Weights of a small GPT-style language model, trained from scratch on English Wikipedia.
Training: a variant of Adam for these matrices, 997M tokens, 8226 steps.
Each number is 128 + 24 x the weight over its row's rms, rounded and kept within 0 to 255. Layers, rows and columns count from 0. Numbers have three digits each. The size before them is the row's rms in percent of the matrix's.

# q: layer 9 attention query, 768x768, rms 0.0228, rows 532-631, columns 576-639
# k: layer 9 attention key, 768x768, rms 0.0228, rows 532-631, columns 576-639
q532 096:160106111117156161092135151110109140144139102140137127122160118162127116125141128101121111170152125144138131126190128078094128157128132139133166108170207117125157102110124128143140117164111079
k532 095:131120129149134170102086148157132176133146117133137072171145110149143093129136157113130164108139094175182147112154173114117119092100165159117159155122185108127125161133140104124104130115053125
q533 093:112107136079125145125164154151145192185163088120124140125169168135128129131150100090139103179132146156170147123106105147132079142125133147098136134147165147127181156118131126137081099121124128
k533 092:134125180111155157103130103154141116121148146155125112112087113112096108117117093128110120144166132171189086113148141115090105120111136139121133124104109120162142131122136059109087135114168138
q534 099:191130144139145128135081134099170101073160123115176112146108135162154147123129118129099117179137155107135088102144120110129138183151155137172111116132135135145112153096109077172153192122101120
k534 099:140153132142145122139139134126119141136095107131091109139155112127147161130128125141142095142144119173101143132119161130140090127144186116124161163126132195118101131150185147079184101147069096
q535 091:102137114151155103133122096129124146124162175120156090085095159139160131140134121157166096157131110126100135157144148105093131162170118113131140116143124113126167142103132192111145160141122137
k535 088:093098102119164144137153114151144145148074137085132073129146135127116104143109117153134113131136136141107089147123114117158132107091134125105122145103138100096147088148120101140110137144141114
q536 100:136098188071132095122132127143134109147130145147102121122156116130115114154141133152110134164145132161079148131155136095137122130124107133123133165105136135117086089113214050102137151152134142
k536 098:126064109091122143123103140170148156169126150160148111150106146161145114128119149145132152161105137190100119148169108123117078149132138166121152126125116140105128197123144093104128130168090095
q537 081:140120155115126132141143128116123164102130106144160191154162114135140120154138113095073094121171139132136132129136185125129111094099149167136173154101112157144089161139160101163158116107136101
k537 076:126165139126101141121092110084124167107127114089125187169110108133116165124137180152161150155105125136126083134104154113111154100164096184084137091188146124130135123121141111111108129135129141
q538 090:125134148091137112089123137142117144100109144101063111109127111119129177110128124094119175099089154166122097125127116116167107191119140123138128119156158139104140118126133111153136114171119116
k538 093:145083169141137130115154100118105155152119112156141095121106115131131151132121133140119122141109132115124128104159132100119141172079170137133128160115141143140098117143108116129107128152135119
q539 099:127162130104110125112150157168129124156091096118068135139155089149115118113133133132117140140095107144089082134114142201122141129154124119104101113133101173078136136149108160183147148109110142
k539 095:136099163121108117108150099136111132117143103102130132149123141089080099155100120118129156089134148152117104133095093149121141170128120114120104146126098162147133121155080114157151120091154107
q540 086:121098152097111125115131143125139138135143160139097099137152117102151128164165163152151140145163103118124163151121077132112113113095102125164137124147159093114162155158122104121116096147088084
k540 085:090113126120124122115132130162126137132124161145145148101093157141120125118152109109104130119155124088164130129160092128166146162089095133134083105100135087146156124119118096126094135163135145
q541 101:096117119150132117116096125160150170170132140160104088118122194093170136142143119105135138137142123076153122110145072124120127121137078117080123090124106095087123136093122143111102145126123116
k541 101:124145136161170132110143093148134136125140160144126135127108156115147121148123101156126156141134170130122115106127123106105154156139139074095123124073168130098138133095169146129091114135111128
q542 098:092096155169144198106151116108132117107142089141115130162183089141125127119138109135089110103145142095101086130142162073137142087118148144128135108120130131164107114120103101168144123113109146
k542 100:134150120138122122120113149116111124139143126124115141132113114125133112149115129108159091060128139080112129106139123131150108137121124150150134128113081110160141134134117125112131155093109167
q543 094:137048131163152126151119151136156129111155088104132138106134146137123105138129126137131131158117107142120121126100142136128130086128124144135149087122101144093096136116164113093139116093128095
k543 094:128118120142123164074126124143124115135108086142116106165108144130147140113152159145124139132122136122130141107134161123128146076133159165133129116132108119125137175122155154130139134122117104
q544 087:152158103088101112151129149170125114148142135157138098143109138112121128150142124103141137122127152147119143158169127105101146142131120146082110112118148129112143107091083143093132158107130158
k544 081:110070111105130124101161169134162122133095136132119107097122169139097148141127122140123147177118139157154098133127086148150146145124115138157092157138150113088134126108127171148125136158152146
q545 085:160136151165109147131105102102165148155139160121147148129136154138113131154126158123085119124144121103147160105101143114109135103130067131096128147122152129179082109108097167124137117108137168
k545 084:147142092130101096108143153118142180119119162127106127119122097123139113118087149137153144145108072155133131143135098124141142145143073105079052111124129117120114162098096065165129128098130137
q546 082:140155124129101126140104126111156164096160126143145137119086127099126141119165109110145113123132109116155160140099127143158153123087115148187086139120139103102127120093158152138137161105105132
k546 083:101138151102121129093142109095111127117136162113126160136116169143140100141139118147154151135111163133143140114106094128139157127103154123134083127092099100125099134124146175126125140137160134
q547 092:130161141163117145135125111108145153089117112124142130095103117133124131137090106149116160130116135118123095125124115116174128125108158142132115107169120125176093156176091128141159130156127147
k547 091:124188142170161079126131141140098140098124083130130144138123122110146128124109104111118163081116142124106138136127153094088155169138143152124146148141125114152129105147128190126116085084110111
q548 079:142117150145113116108100114094105117116111116151131135131117149097123165137132112116129121126126140133151123087095119155164098117147130154137094095107127136109131176146134094160134062127137158
k548 085:153165154189153093132150128117124146123138126120117161143109098119137180111122127158130146123105153138121124133114141099125151140118133164120147110146149131156086121128111188118098153156092134
q549 096:083108122110129140139127122123130120134139187151080073091078124130168111116099150093150119114156139130162131137160101130138169116126120114120108123143149106154118096122125139112116084115120127
k549 098:149077125128098109141149159163083129094159152108093088094143081137137139125174135134123082128136110121153098125119096120166124093128088125133107138134077104130143140110100079119110095108132157
q550 092:096106108182101123135133095110125150109105141107118147164118179132141144136125138121137120106116103092144149089159116105139112133111121113139137077147129128171113139116087125123123147132104133
k550 090:146161169152116134157165102126136163097104107129111158122135146135112113122078131073154079142093120125089126132159140132149143160126087127139132090119140123125129152105099129095151116155146144
q551 087:154084155107095126126132161147130131104128145177134123125147145167123132163123109111117140145108125133139131138108123141155097128101133124137121153116158123136130135154127143122112144131107110
k551 090:151133161141125129110156113100175102126141106131153126147114136168132131140171137111161137130132156122126140105144114137087131090109153171159136161173184158149133145101149110124128095130103136
q552 091:159134099111128111117090136133151145135138084118112128114189125113120157160127132115150125101150115123106130148101110108133177127147144126111136155097103145150151109115179150089130138162173084
k552 091:098139091170129137133110140133169117151102086146163119174134135131117139109125106136111189086135136101122112126097123115104098105120112124115128156131157148136159110121137123152084107112151075
q553 100:114153103128109098110117123139099141121164136119129132133105127143119093154124187109124116131151143138146147152119093138108146143102095124133167115126174141101122170116089155084088117125121144
k553 094:091145167123093145166169109147130160110125151146140134120094126136102119151143118087134102110129146129189124125133106121142117144073094132158135135151142095131158112104116120105150111129187152
q554 092:111164144109127114139129134150122107106153118131109086149134145131127113147115133162091121134173165115116139103082116182143162168122135133127153102146171164114141177164124149118138078139107124
k554 092:128150176130127099161163099166090113129167087109138103161080067154139130167135136100147131110169156152110147128139152101116126088088116113126113118162113139190108130142139064126176144112134131
q555 095:127109142147103151104131147160138135122166083134123077118162149087074118138099119139114106131105131105182127113095128143146143141118120165145114142121104136091136193148120147116118069174105106
k555 095:130150113170111120133156163128117131118128151140114117102119137127120139144132144121112118129153111103157137098129100145128110134113107090153126096092166114130115130117091125168167126099124160
q556 094:141100172100127085120126111153098140131149161145054140111127116110147174124146159143109122138138121121105112115135159135111149126106127164150116100149134124124170166121103131143133107133147111
k556 095:094120132095141103137121145143121145149084071092108144100089159147119168119106134144099139120162124111166079123118116155136179138118100166130128151128125121150141122159162118121110143111172163
q557 096:150163107137123119142145118088105128135098145126114074117122140118124128146155125145150172140150148148106119166126105143063157140134113156112130071157163133115175099154168165143147132131072084
k557 096:099137078147129098128138125127120121113084118096155122130138140135101119113081120173109158135148134102140153101117138112111138121094112124113156098106119117114120147138140134149147118127109200
q558 099:100058168162154125131161122123142087090131140171074131152126114160137117122099112129114130103130080131092095120115124144133143143150137119165126109121114108135121141050108094148126143129148146
k558 099:106148120088125147132129112141102119112109106120050155154125116122096123107124142141106120147125119180119074140135146157170115140137107123165215118155149136155141132153110120116087131140160137
q559 087:136105132113147125126091131112098170099144118143103114094090140165114144112115123121112114129123167128124104137136166155175109159069134152136157163128151119144109151155154120135170100131107099
k559 086:148118141154099113095131121189127152108136130089118116156115111129122132155119158132134080107110131138130098139171141089103156138096119144123169145091104113135139124155136083121115128120112158
q560 086:150118139128145131125119111170146128149137131143082098114107123083147152072176082138150127119118102138124127125132155081139125129116182165110106105133158130106142141103142127170142118105136112
k560 087:091142151165154146103123152135147111119138100138162127093121128091147163128133096150138127134135149150112147146128173089091143082121141134098123198112100102160133125126188129125088209092136099
q561 077:130174107129172163133106166103135120109118110119176127126099099150124142121153087148145172096131156150096109182157125115100142189109157117139118129128148110170121112176138127153138137090113098
k561 079:147186118127129112131130124127132155139115132136120088110126116080142162142138113135119151130120097147120133124112133108125128171149130163137138145132166137106142111125107170121133068134126117
q562 093:121113114146114126129184131122132122161091147121134144104126132118127134090180094151134107137120114136127086150120112150122142106135134123129100091088051102120135130107141150139185106114133111
k562 096:140126110160139120110120126135101120148154127107146162112164117108146155126127134164120107148113121090141120132108095158102120158134154112122126134080083100089130129131103157168074169128146143
q563 096:136157157094105099151125150146139142115102133126141147126098094102107113144117099120175151155166146118090166136139130105109137128131129159126150193147113107147168137131089138089135057127110078
k563 097:111153136097110132129121141104137142117110121116138115130120164150107172143131143171133145139091113100118160130093135137121196118100102148100124138109120132100121163108107139112127168147129129
q564 069:139117128146102103156120122126138117117123125128121148143121122131128139098146133132172138115112126137102149178168165115096138136122131075091085156149157135192115126125107178128144166084104114
k564 076:144098137141102172130106106140142115145103126160121125112160129157124113154117146092140087146160085084128105084161102109157095108113121113151097200125122140117100137133116104159151124104125114
q565 089:140109128116164164162118143112125108163094132166163109158085109121106078129131105165083133147148166139136121116155181132119087132167110124135126092153150169106131110127153124119168101107108129
k565 088:119129137148135106118089158098118118105142113099126163156147113153114131117130136134107169184099148113075101099082137112098100138141127165143126153109124133069113161162188140140147136138150138
q566 080:122127108103142091099126118131111108111111134130148107126117101153133141122127113146129128115128123125153114127116120167124183163135130116193106091096119118085135123129156119142097089110141148
k566 088:140146149153143090143148120115134157130133141114108114149095120100142163111142112138142154121098136143130134141122146136102153124143153162117147101142148151134130138126092168093122122150086131
q567 077:142084122088136115112154128153116084137133137125116118130138141133130097107127115084153157136098121151108070139168125160140096107123138133103139137101129163096112143155103110091116129122141105
k567 080:095063115121143198101122115154146090151109126132126147104129135174116107112113133078146102161153126116106133090155125121128114127124133142165116147093107134143135126154146094148161173131162131
q568 078:153133152101121118159126139146153128137117146146104094118109113092143138115099095124128140122116136145091108181147142123105143177167171102116114142193144110137142126118179126129126115125103118
k568 082:118115150099096180137108143141163074132114125170148099099096136139145116158114105093132112140150123101129138091128144154142106144105129132110090171102128133146106114119158105133162129119160094
q569 101:090110102109121131117149140125131151126137121128122108111101112108110124155098120136134126119099145135091154167129129114118123137150083110128126112112088179148125122092087138145065125167124111
k569 101:147126080110159117116141166128124130145112134120124124148078151134140133127164168111136148152090154115152114113115113168127149109126104120131099098068096158131147139118109130113124119124118112
q570 103:162154163154133140132130140119141082118120083153091123157102081137147096100114155173121135170116164160132092123139104141077123143135125138116108133112148146131106141129155175169080151130121132
k570 099:147171125148165092110121128108127115124122109155158119132138089136140140149148166147121158125170136166106161116123141137104127145170170092114155153123123162101150135143126144123176128115116139
q571 091:102165178147127151119154112145143150140162088109135137183140143126094159141164149112138120151157160117158150123139125116157114116104127182162117141108174124118109169157136133117132080083132089
k571 093:143146127176144128116133091144111183132120157152055097130107135137114148114156110108150175122118110145153127111146083104136126121131136150160083106117174103145112134118094147121130133167110127
q572 083:132122124095097101115135127112143121110166142147132104123107114114123158115124146135154115118161164148088132170107152103104137167137147079169118192121140085118115131176167167103112106097118141
k572 082:126131134121120121136157141129133110127136159168127090126126109135121109159142111105102117114169132082107120124151099143139111126127111126183097171125131140118095094148133167146154122104137121
q573 092:169191129110153108119137101114141116137106139092096133166160124123102130107131162150131137122098093124124110119115154153135161090136168143093125131101101160119131113151153170107129124112110130
k573 095:137100112194139118153125106149126141150119082104188126113161059119158131141134119127134119110135132149125157158170108129133103106130114088084108131125052107143106104148071075164147143128142148
q574 093:133113087154141118148160129117129159088113170108098129094118146126105137143108082137135128090082104115081135155130146094079180091131107124122127141127100127185135103103129169130150105106105164
k574 092:117135140134131139116165150139093130120091104124157087137120152146129149135157135141100137118058129096150144126151128124139156098141126099107120139105127111114112121137065126156097138110139157
q575 088:119141122148147152142145129098112148114105098104167137145114107161122122114099108141098155075143118137128140143148134122159134134091120151139129073129135138191123146117110131134133110136093151
k575 085:165155148130143101107136116114156129098148110108144111135106112133119140094146108136145129147087144111115171092171162102122124186122128132155116159092132126129152123099117132083140112095168133
q576 093:141167103159083115125128150141124131152100082111098124119096132138079151121144131129133104128124118122138105152113143153126088113131077090114091179094114090121129125130094162138129151108129102
k576 094:131153142133091108107143135111148151104150127126117173107175144086081138182143103120119106107098118131126096132097105137134169142143109099122124118121156146120146099139128159126154088101166146
q577 088:091146152163170178124117122083128136077155122110164161131124108149122129135113155157115111124128121112131145099109145126167153153114159157142170157147124121160093122155190074101180090102140131
k577 086:129121101099139146162095125140111153150128144077112137116098141149155138136108143137143147152114105109103131151144137089154104140117135166125152104117112097127127149111143135104124154125114115
q578 097:126149115107097088142140128171154102162115160136130128120104103121129147107112134102151128163087121145160128160177111106053112145164146093110098126146129126113138099138083131126133165124163119
k578 093:104106131112111134137122126151162143147119117128106131127167134082151127156123137153121098164145124158138098160105145151119129116143135128072172172132147156125140118168128154110140096116106126
q579 099:113096086132153152112144125115138125114108093087062116173151134148129119118066122141104135115127143099097123108116139085128139114125109150123156142147146136147145155197094125140120096162099163
k579 100:139108159128183115144109119128131125154130094163115120163119131119133102159099155117119113132133104098122126118149140106193142106121112128155111101118143124144143104166107097151167167114128112
q580 094:122122123112141179118154117086122099152109114132140117116146152162087092141143126147136105135159165113127120142120148116129129152174107122103140142121108157099146129123158111166136087148094128
k580 094:160094137120140129127108124121126157167137146107116114105134091173112099138151146151126171144116101107112130148114069136110116134117093168150129106178149160095104150119127119164127183132102112
q581 094:143150127146128145102149142125117117092135122124136107154094149123111112119177135119102142132111147125152136101120108143108128142093149156136156095132151144137108148128122120175113120128135138
k581 092:166156144115109140120102076143077147137118120155107131141127120115153075148124171110144140146165080168128108103122119137151141158119132139153142112107132125100114138164136115166117141163076153
q582 097:130092170125087157096113124136133138109146117103116148154144126131129137120136140106183129113177068041090141118120123113138099126087085108134137200125148110147134118112125098135122100111123088
k582 095:115078121128147167098098110114104156114143160125123180135121175163115156100117110145128159144116111111129114137129112078143138087091110168136133087131162142126136132145071125082098172143127118
q583 091:108085183087141163115143125155126148089144097165112120154136117162120149132129134103112108128173124150114116095107125136169116129085116139167141124088129124115109136139150122156135061073128088
k583 090:129150137115105110091154141151119092116166146116116129129070084180141143163147127164147130124120128126159118147151130128113097120148103144137112079132134142136137150101145071103115156116123114
q584 093:143144163154174097114096121126150110100173118153147116132139126126155111130113186099162094114134130122099116100096114149127108135128150105135136116175116128101124127104125149149123114130139110
k584 093:097166107141128120102110147074146112117144178112157141132083153120136110148124107132172170080133174111139144126146147126097153149109127119149101116108164119150132098105166161110127129124136088
q585 085:122146105157103145139165109110138113158131114143127148106082113100107135106126129135163099098128187125174102152112113150115108102127137136132083113100117088100126144153147120125165109123106122
k585 084:127175171118144099111131151101149141165117123095136159084116098122129154113138114122115133134137130052143104138100132168101120178074109128122132141172133130136104121083143224121132156102116117
q586 098:125144150108105098138116145146145094133113136144081101113110105105127122125130121143138139141120109120110122142133117126111144147169100122127109149137144132082129099112107128119154141159127141
k586 096:134113134142089138153106151158095136115137123159135113131152117112130148142143124122112110150117144176103116144104122131145123140099123104140180205170161134136107148154136154136110100159106122
q587 089:111146086145116168105155111133117124125141136150091146099101120106105131123132148152148123091138127113171110142109118107099139070114138122126133133130091046106155115111111188148086101124108135
k587 086:101186149128140137089150128113121080124107190137111111127132146130114105131160108120131128092110122039146137096120134120105138132102120067156128096112151092143148113088111155125119146118137148
q588 090:131120093122123134120141143150110139133077151116160148125158118136147133117107107106105097084162091127116141131123131123106143097123072103109108100114108142145099132134065182148067146143118101
k588 090:150135127123156131135102136152087142098090089111118141164132146170105095148120142095132130064111153139138110102125092117154102125177084091098100129120135105092141125110086082163103099099099133
q589 086:096113141175134144143117149117136141136130107125120103097106177131117131129129092123112113134113145120151113126089157152163134168155127102106124087110115149139104166070099112135125136117113119
k589 082:115148133154144130134182167150147124123125082094103118175134135125117151137116104106123115120090148134122141152133165099097132111110125133122153127138150160191155113109110150076125141100129125
q590 088:147168153078155114145130095149135129133114143163126147180128118132148151103078106103117183116166128133149103140153136114151136109159124087106140137113115169167143121101161166123128139124098099
k590 089:119154107127105104137122125151166153124175119119123129150121115143121108115133150144129142142076127107119111137169154139108135165160106117086138143099118119143106103083143127112084126094155121
q591 087:158151138147146128098127107102101159161131118082165168151141151128135162118148155114114139114161135147134148108157149155148111180101125139129149136089169112124125136133160153148123143139109103
k591 087:150135080132117137142107120135124133124125119133147135146183113123149117147087126129138113097175085147168124120134142127136106158124083108109104118089122122141118112093101059134138116124128160
q592 094:174113130114119137126121159115154169120101105146150116147111166186126113135153113106135130157111160165123093128138158144127096085133109150106169129126111142124091144124147079118122137102147135
k592 094:113138136123113140133131141159106122126120090130110151133123113158108110137098138116130091168100118164113110105098156130119113180143109165109142078112089170171125104121132124103116083086133123
q593 082:110085148135149140147105101142097112119157151108113117135124125127165169153143093143124119184164147154111142147159113140160116133101118116176116094162155134163125142150121116166120095132102112
k593 085:148119140156131121085125143135122123139126140068115143169115137140123163124134139138138138106159114125112118128162122088130183099129136135087093137110131085125147177167135102105104133130122166
q594 100:071119149161148126125150128150111131103132106122141121099143155098131147119113129134119121167130144133163126112122136154173108128156142088106138104133144137127130128142133110155122139149118144
k594 100:156114131139151156107172128113175109137124093110136137169127156117089123103120131145126146112119129083151127125150139131117139101105174129174141154132141161157164142116127139088111118119107097
q595 095:152162095113140131159142145125150168105126121120126124117095151117130137095164119145080139124126128122156129139131126123108162090159118163151129063162139120130131140096078140170150127172101119
k595 093:124126148121126132118146122086125146127076107070158069127114134120140110152123142160153151131091130115169133147135134128113175085109176119118157114143118116141123147112147171130112120091100145
q596 094:127140115146142143109140126163122103170118112118141065125132156102125157135138111109155142152103149141178123126146118141170112129140127126096075112134115138132104124146115133143074138132140146
k596 094:175145124165192106114173142129125142135101110160124123139160107086122138137135126104126126108154105122154125095117111117139108122131165127143075120108137091135137137133125115153157132164124166
q597 088:083132111144177111102113134134132140098117170132152068134159139141144165136145146122144122150094120073147133119102149195158112174122150096147158106150113114123123134141185140136135102095129084
k597 088:087126108138095157119143130097109102137118142106127168150135125149165171095118124153102127161111145141082130110111127089090115146126128141098144144087096120149126134130125155094137092122120159
q598 086:075089096120085136114126124100090165139142120141138167120095153154106126147157158111131104160089118093199118134147121127136118138097148162132165088125129159151114131119086104136155149115174158
k598 083:112164163074122127146146105143140125129044093133098113141111113123164112118140146105132096143116100169116135171115152150108134126115134180154140063133116138111182152104111119085132147158092114
q599 091:099112121159136126131099162162178156147127125130113141084138123057139116134070131124123120092131111120136104101109115101138117092154112157096120165136126083111151120098123167136131172117160103
k599 092:121161168160147130113116150116133112150101146152136121077141085087110156111140155111103090085170133157113113141107141141111130129131177074108173138104137146128152078104123126138094097160124147
q600 100:126072143154105103139122127162140149113130133137107114145114109115108178080143093140119149119046118139134106139140114152151095107103169145148135075110139122158110171119094142174132112083123145
k600 099:107181142171108122107131118157180130127130100151149120180116158146126116108107114099111120073102142124181115090130152133103130138144102130163129159119171160145121118138098180121095113142068129
q601 095:151132107137101105132117112112134111088140136114109149109111138110157135136167142109141159136119148148164136113103156137121135065166105114128113140163154154116116140138100133131128147117101123
k601 096:167106154172112104160151136128137128156131084153144142122133075107105148144138129112109132122135102098161116163141106144148136137149160151122110159128104138127091127094113132109131147132126126
q602 084:107171100124105137128126159148119114163095068143135117138122102116111140100125094138107141118093157126143138167142174097134127124113148071138078145133081122164118133161126118149115119127127086
k602 083:118100152114139109108133155123112115138116157140082136114115148117128136120152130126130122107102101095144122094151109158100140102131161157136124114146157150099109132158105196175131125114139109
q603 084:114107110124131164112097109118106142132185131092104117120140111138130109121095147153101127122117128139144119098128119099123137144138120120133119142143168096100157131183086136129096111145165145
k603 081:155116107108152089136091130102093134106152161147097096108123097146145124092118121085119147151161127151126110136137133142126128137139112112109067172101121098118110140177169068139129121091119142
q604 098:153129135103113128089115126113130148112125114090127134155110116159154140147139120102138178116146122121119156125150128061139119155092125136175162165143121122195139106137143106117100104158160094
k604 096:158128111145121119100113142122079166168121150148157115108180112136141113146141119128108119144093085120095149137129155125130143153104128159140106140090128132163098125121137111115161123097119067
q605 091:136099084159129111105156128097106161107120107142166162141095114146134138105133130171109134132097111123120137106137128122133128142138151136131140107120129142116127127113154140128095111136092158
k605 088:147101146162144159135129128095154102125142096152132171139136151168150110089140158081151166124121149122141156074144145119127108151129137150127099142153158151126145157099082141143136100124119127
q606 092:154177148102134103116115126130120087143161135117127110135156114128114162136145128079112147121116135122097145107145134098124095111153094107128136199096105149140114125135150170102139161143137091
k606 089:153120087162133125135126131109106163145082142116154104114165123114129152164168129138120118144117105147057153145140138105109144128161166129097119115081081071119130112104101093125088118126175096
q607 092:160105170082116132120120128122128092111128128167091112121096126154123108124127122132093136147098157132167078129093112180146131129157151134148132117168122135108154160134137097147146043134151143
k607 092:090150191099117133112115171149120102132118113120114110137053112166131120133104138111109133149124129131131131122134187111097145143105121186149138113149127156169109157153141112080137152114127130
q608 083:147145142165125111099162138142131114113134134122093120166115081131101103094131136159093168112120123091123130122109113099100152133104149100157149120145108128126109102132125158110152114103107118
k608 085:128153141144119138114145152113156105140118102126177117113133145136157113164148123113114154131090137097106221157136127154115157135129184147172158180094135130117104134095084148107153126138113146
q609 092:182122084150113118124152141125156121176129107161125115158131144142128139142145135092122107148113108124177144124159124122080110075146122111113076106118137141147133121086150133157085133122149132
k609 091:119132134151157103098100187136119125128142143156124117120098113128117110110148113130130125134127163121136140119146135140099114092155144137129114136113108131118106129137170151110112119114098145
q610 095:122102109089134144134155109116138154148142149124122107091146095136131165111186134106156150146166121141093145124109111136124127102155126145157152097135090130087127083075134111118110067128148158
k610 096:094142129102087139156107121130105121143111171108147155126151141150115109157129120121102129136142120122113124138126163134147119172110082107151130060181147095123161137087089142131103172107131099
q611 096:107121121156143089154126131108156124093083123138152161139086126151176124131139165204150121131124126119158127134118159148157114073140114136117153127142088119159105118137170104137135148153141129
k611 095:139141161111143127137106097122121138127085077098136143153147116117154113125135155153127126166119126087084127145076118123103146113178136143094156123150067156092153148134134151136141120149120107
q612 092:107105103122116077100138106150130128151093140111150137127109170127178151141106154095165113075143136121156143101137120128135099141114116136094130100166133080154197145124114164122143078154125076
k612 094:113132113146164116136103130106135094164126137109108093122136100134133185098116133132116164116155129091160070084093159131113146078113121142077158139116139123129120103082096160138123082121148117
q613 096:086120080122128158160125120125130143113105120097126134094125143135154149113115113135095170110113131151111149149168149089128169129124115145082097117165172110179141074093133103157140147152116149
k613 087:142091158145134151117118139103123097117129080129162097122154130150090098109118107105131136131133159104137123118135126102128115122107119087114118183137127114139125149118183111162136131127132103
q614 090:134163103101162117128144115118116089152129152119112118143153077126110100106114120119176110134130092157128131139147127130105112129143147129145098153136098111098151110182132156114111134143107126
k614 088:130123104150117107138088112092097140125122120101110090115130074107157129089165118128126138144154123136108145138133141127086109132150143090095156156129142102125141153151095141153124103114100152
q615 094:126114155128143099121137158141105136133139157125128177142133152117140147151130165147119132134184135120111133119136121109098109122145136163104155134131114115092111157118101099134141132120119127
k615 092:121169122077113142149132110140106140125107124128139155150127167146118117164157162145147104105158107139154126149145132129154140112152089100108139073135148114100132105136136108103114158146140153
q616 085:107101133126112145132145089156121140153134141134124174112141123224141121136143143115130141127093101150148117109162079166113151121097148110132113082123127112137105123149136076150143131114122174
k616 087:129094124090087086145150124126122128133173087086078101122102134130130139109109115153150146130116081141127100158156156165134113112135118203126133089167122144124131186122104090088117106121109130
q617 096:115131169138137105120141133143168106115110105130115152102123154092156135131105125130093154121173175145136105140165126095192105149096117146127148172139098091184123133128145102117143118140126095
k617 096:146138112105123121109139130119190134136145132131111098125150120094122136142120108167140132144112101088125102148100140105137155143125127121139146141084138158140112109113156166111161127140125114
q618 093:144126105107120113148120125122123114102134111144141122156131097154119130117136105195099113132148117128112129166109128115107124136120093099168122121099063092104125161118109149104117091131084116
k618 091:103145140097113096124136169132135116145099144112138130134135133177138132124146106110104154126097107106122141110175128167131164171112086107162079131125128124126122137154119147098126163130127115
q619 096:204168160074147090143122152133145114099143088145160126140157147108127145155110142148087137155135133123119140122108163172146150183149123138094122130123128124124145184141188141091182127094091149
k619 096:112124090120114106120178154141157122084190113133150087146104102146141141174102117191083149154102156130154135158134145100057118104146139134098117142091129152145081126112187126107150121082131104
q620 091:131107154157159114111130098141129139116123117091160140129162176127089128143114140127126112140130064093138154106088092152132124106159092122112146118110070123093136140133126138157117120091114121
k620 093:097153120145122118135162120114167108122107116136145188147117155144146088108105100100145163139098120124150147124147145141094117104140074121115091074153155124168148146114111131104102152137145117
q621 092:102155141123110134127138147129158124143120088125116102144106126125162110087149134166152168143104158122118119150172120143112110125122132127126129102174189164144105132133088102155118176132111147
k621 089:091133157116165086141141105128153170115123123120119126128102124106127151094155101162113165178133118135108106142070102139122140134113168150142144155160184168111123116155162189080112095175089101
q622 087:151155087137128152143130140153154101099149134144124109098119083108120109098126112137142151122174129110106108164182130086092131131118122082113127122184144117135144066131108120133144184153125131
k622 088:124081105154149137117118119122132133125112163126148162087178147146096067110112121146099154121124131059130127122142094129149121142078148101139123168132161122136109118138146165135087130133106112
q623 096:151096092126102205125088149147139133159122171141117114176131112154147104134156127129147123116148140118170156129150130089083155075112063119087148116141147134119142096101130114130150096118127147
k623 099:108151118095076111097090152132129120125140126098117100110124152143131133150116161163131128164084085131152130135085162112187141127129090136088108100114127127121140133109136076140109115132112162
q624 094:127129115156104126157101147142140061074100132145131102156098136138123116140123135133159111098126139116132125142137129113168165140099137144085104097115140109120146129107162130133147146070060114
k624 097:117139153128143108102161129127185089154095095122126127151102149142128127119122126104120138166108167119096147091094120160100134124123161134156145153159099136087115118072163178122168121149093082
q625 084:110080141144124109124114138141066115096131135128154142151154146135153119131137164136123133127114148143140121106099116180129107155101111097166159112086138127150117176124092148118067083137135125
k625 082:105130114106119136128152106147125103150115133142128121173101119153115139119128131106117131093164155118148140116157129118139128157123109129179142103109142160117176121129097112099164122120154134
q626 083:128104124100161175133112130155133155157135125112131124129133117151107119104134119128116116085160185154124151164156157053131125089095092118118137187125177068120131112160120093165136104145163129
k626 081:136131164105164130076100131163120136115140160156130092128134153141142139148152108158124167144117092115132092138142123065139093125156105132164070134151156111138135122180149098137067157156154142
q627 098:148136103171124143135091128140122153091151117136150129163140122136125118143139113122136122118132158120104127113148124114095161118106090116076164126119176147141137102098093160149115148129112128
k627 100:159143103213137142114112106152108126128136108110169138132154135117116130135126148133150122109137153178111118122107127111172101087118149073139125158132135131150173083144108102131115098117160158
q628 090:152144162114129112173132121105158166175146139109116121120123163128123119158134114143109079136090175169136137133147101118151136113123113164118104095094123139179112101129123147153093147139129161
k628 090:131146104103150093103174135099161141139145100109123125136108163135122103114099110114152130132119092158157152128120111165080164144174095112149061120162106142149161132102122111116100137151129116
q629 091:117130167095121159117112137115149121125153104095159145115137084088103142169112063108157119170145167172119137155100096167116111145099104101153097151161106121151098108203105106143134113143139113
k629 091:135104134129112120123117146133122121129169159125118104101120149130094148138133089092117123162123104134132158100101123108132124198126112140122124152058096126159118124165114102114149119133128086
q630 092:120164113154127118161125118131118110133080116153115160144099142155145128128161146136119145093130172160107122159140131132116112118129111164109100118093140121136127109128211082155105126156087113
k630 093:154184126121119150095133099176106129143129096146113103171141112131148101145116122101141118137132139130114140120124123147125108126133154156127164095172152142115150168117135161125174089149152130
q631 098:093076086134120126132143106114147120100117154111149157143186127139156130142133129127107145113160133128119152100118135116121149096114111154169148132132131123137124133134151064140117115136135112
k631 093:133089135091122165170089107134085092146159162164115170127123118151133132108143151149159112189183131125070140104129130141170114111133167106161145123130111151124138165141153133130121163134151130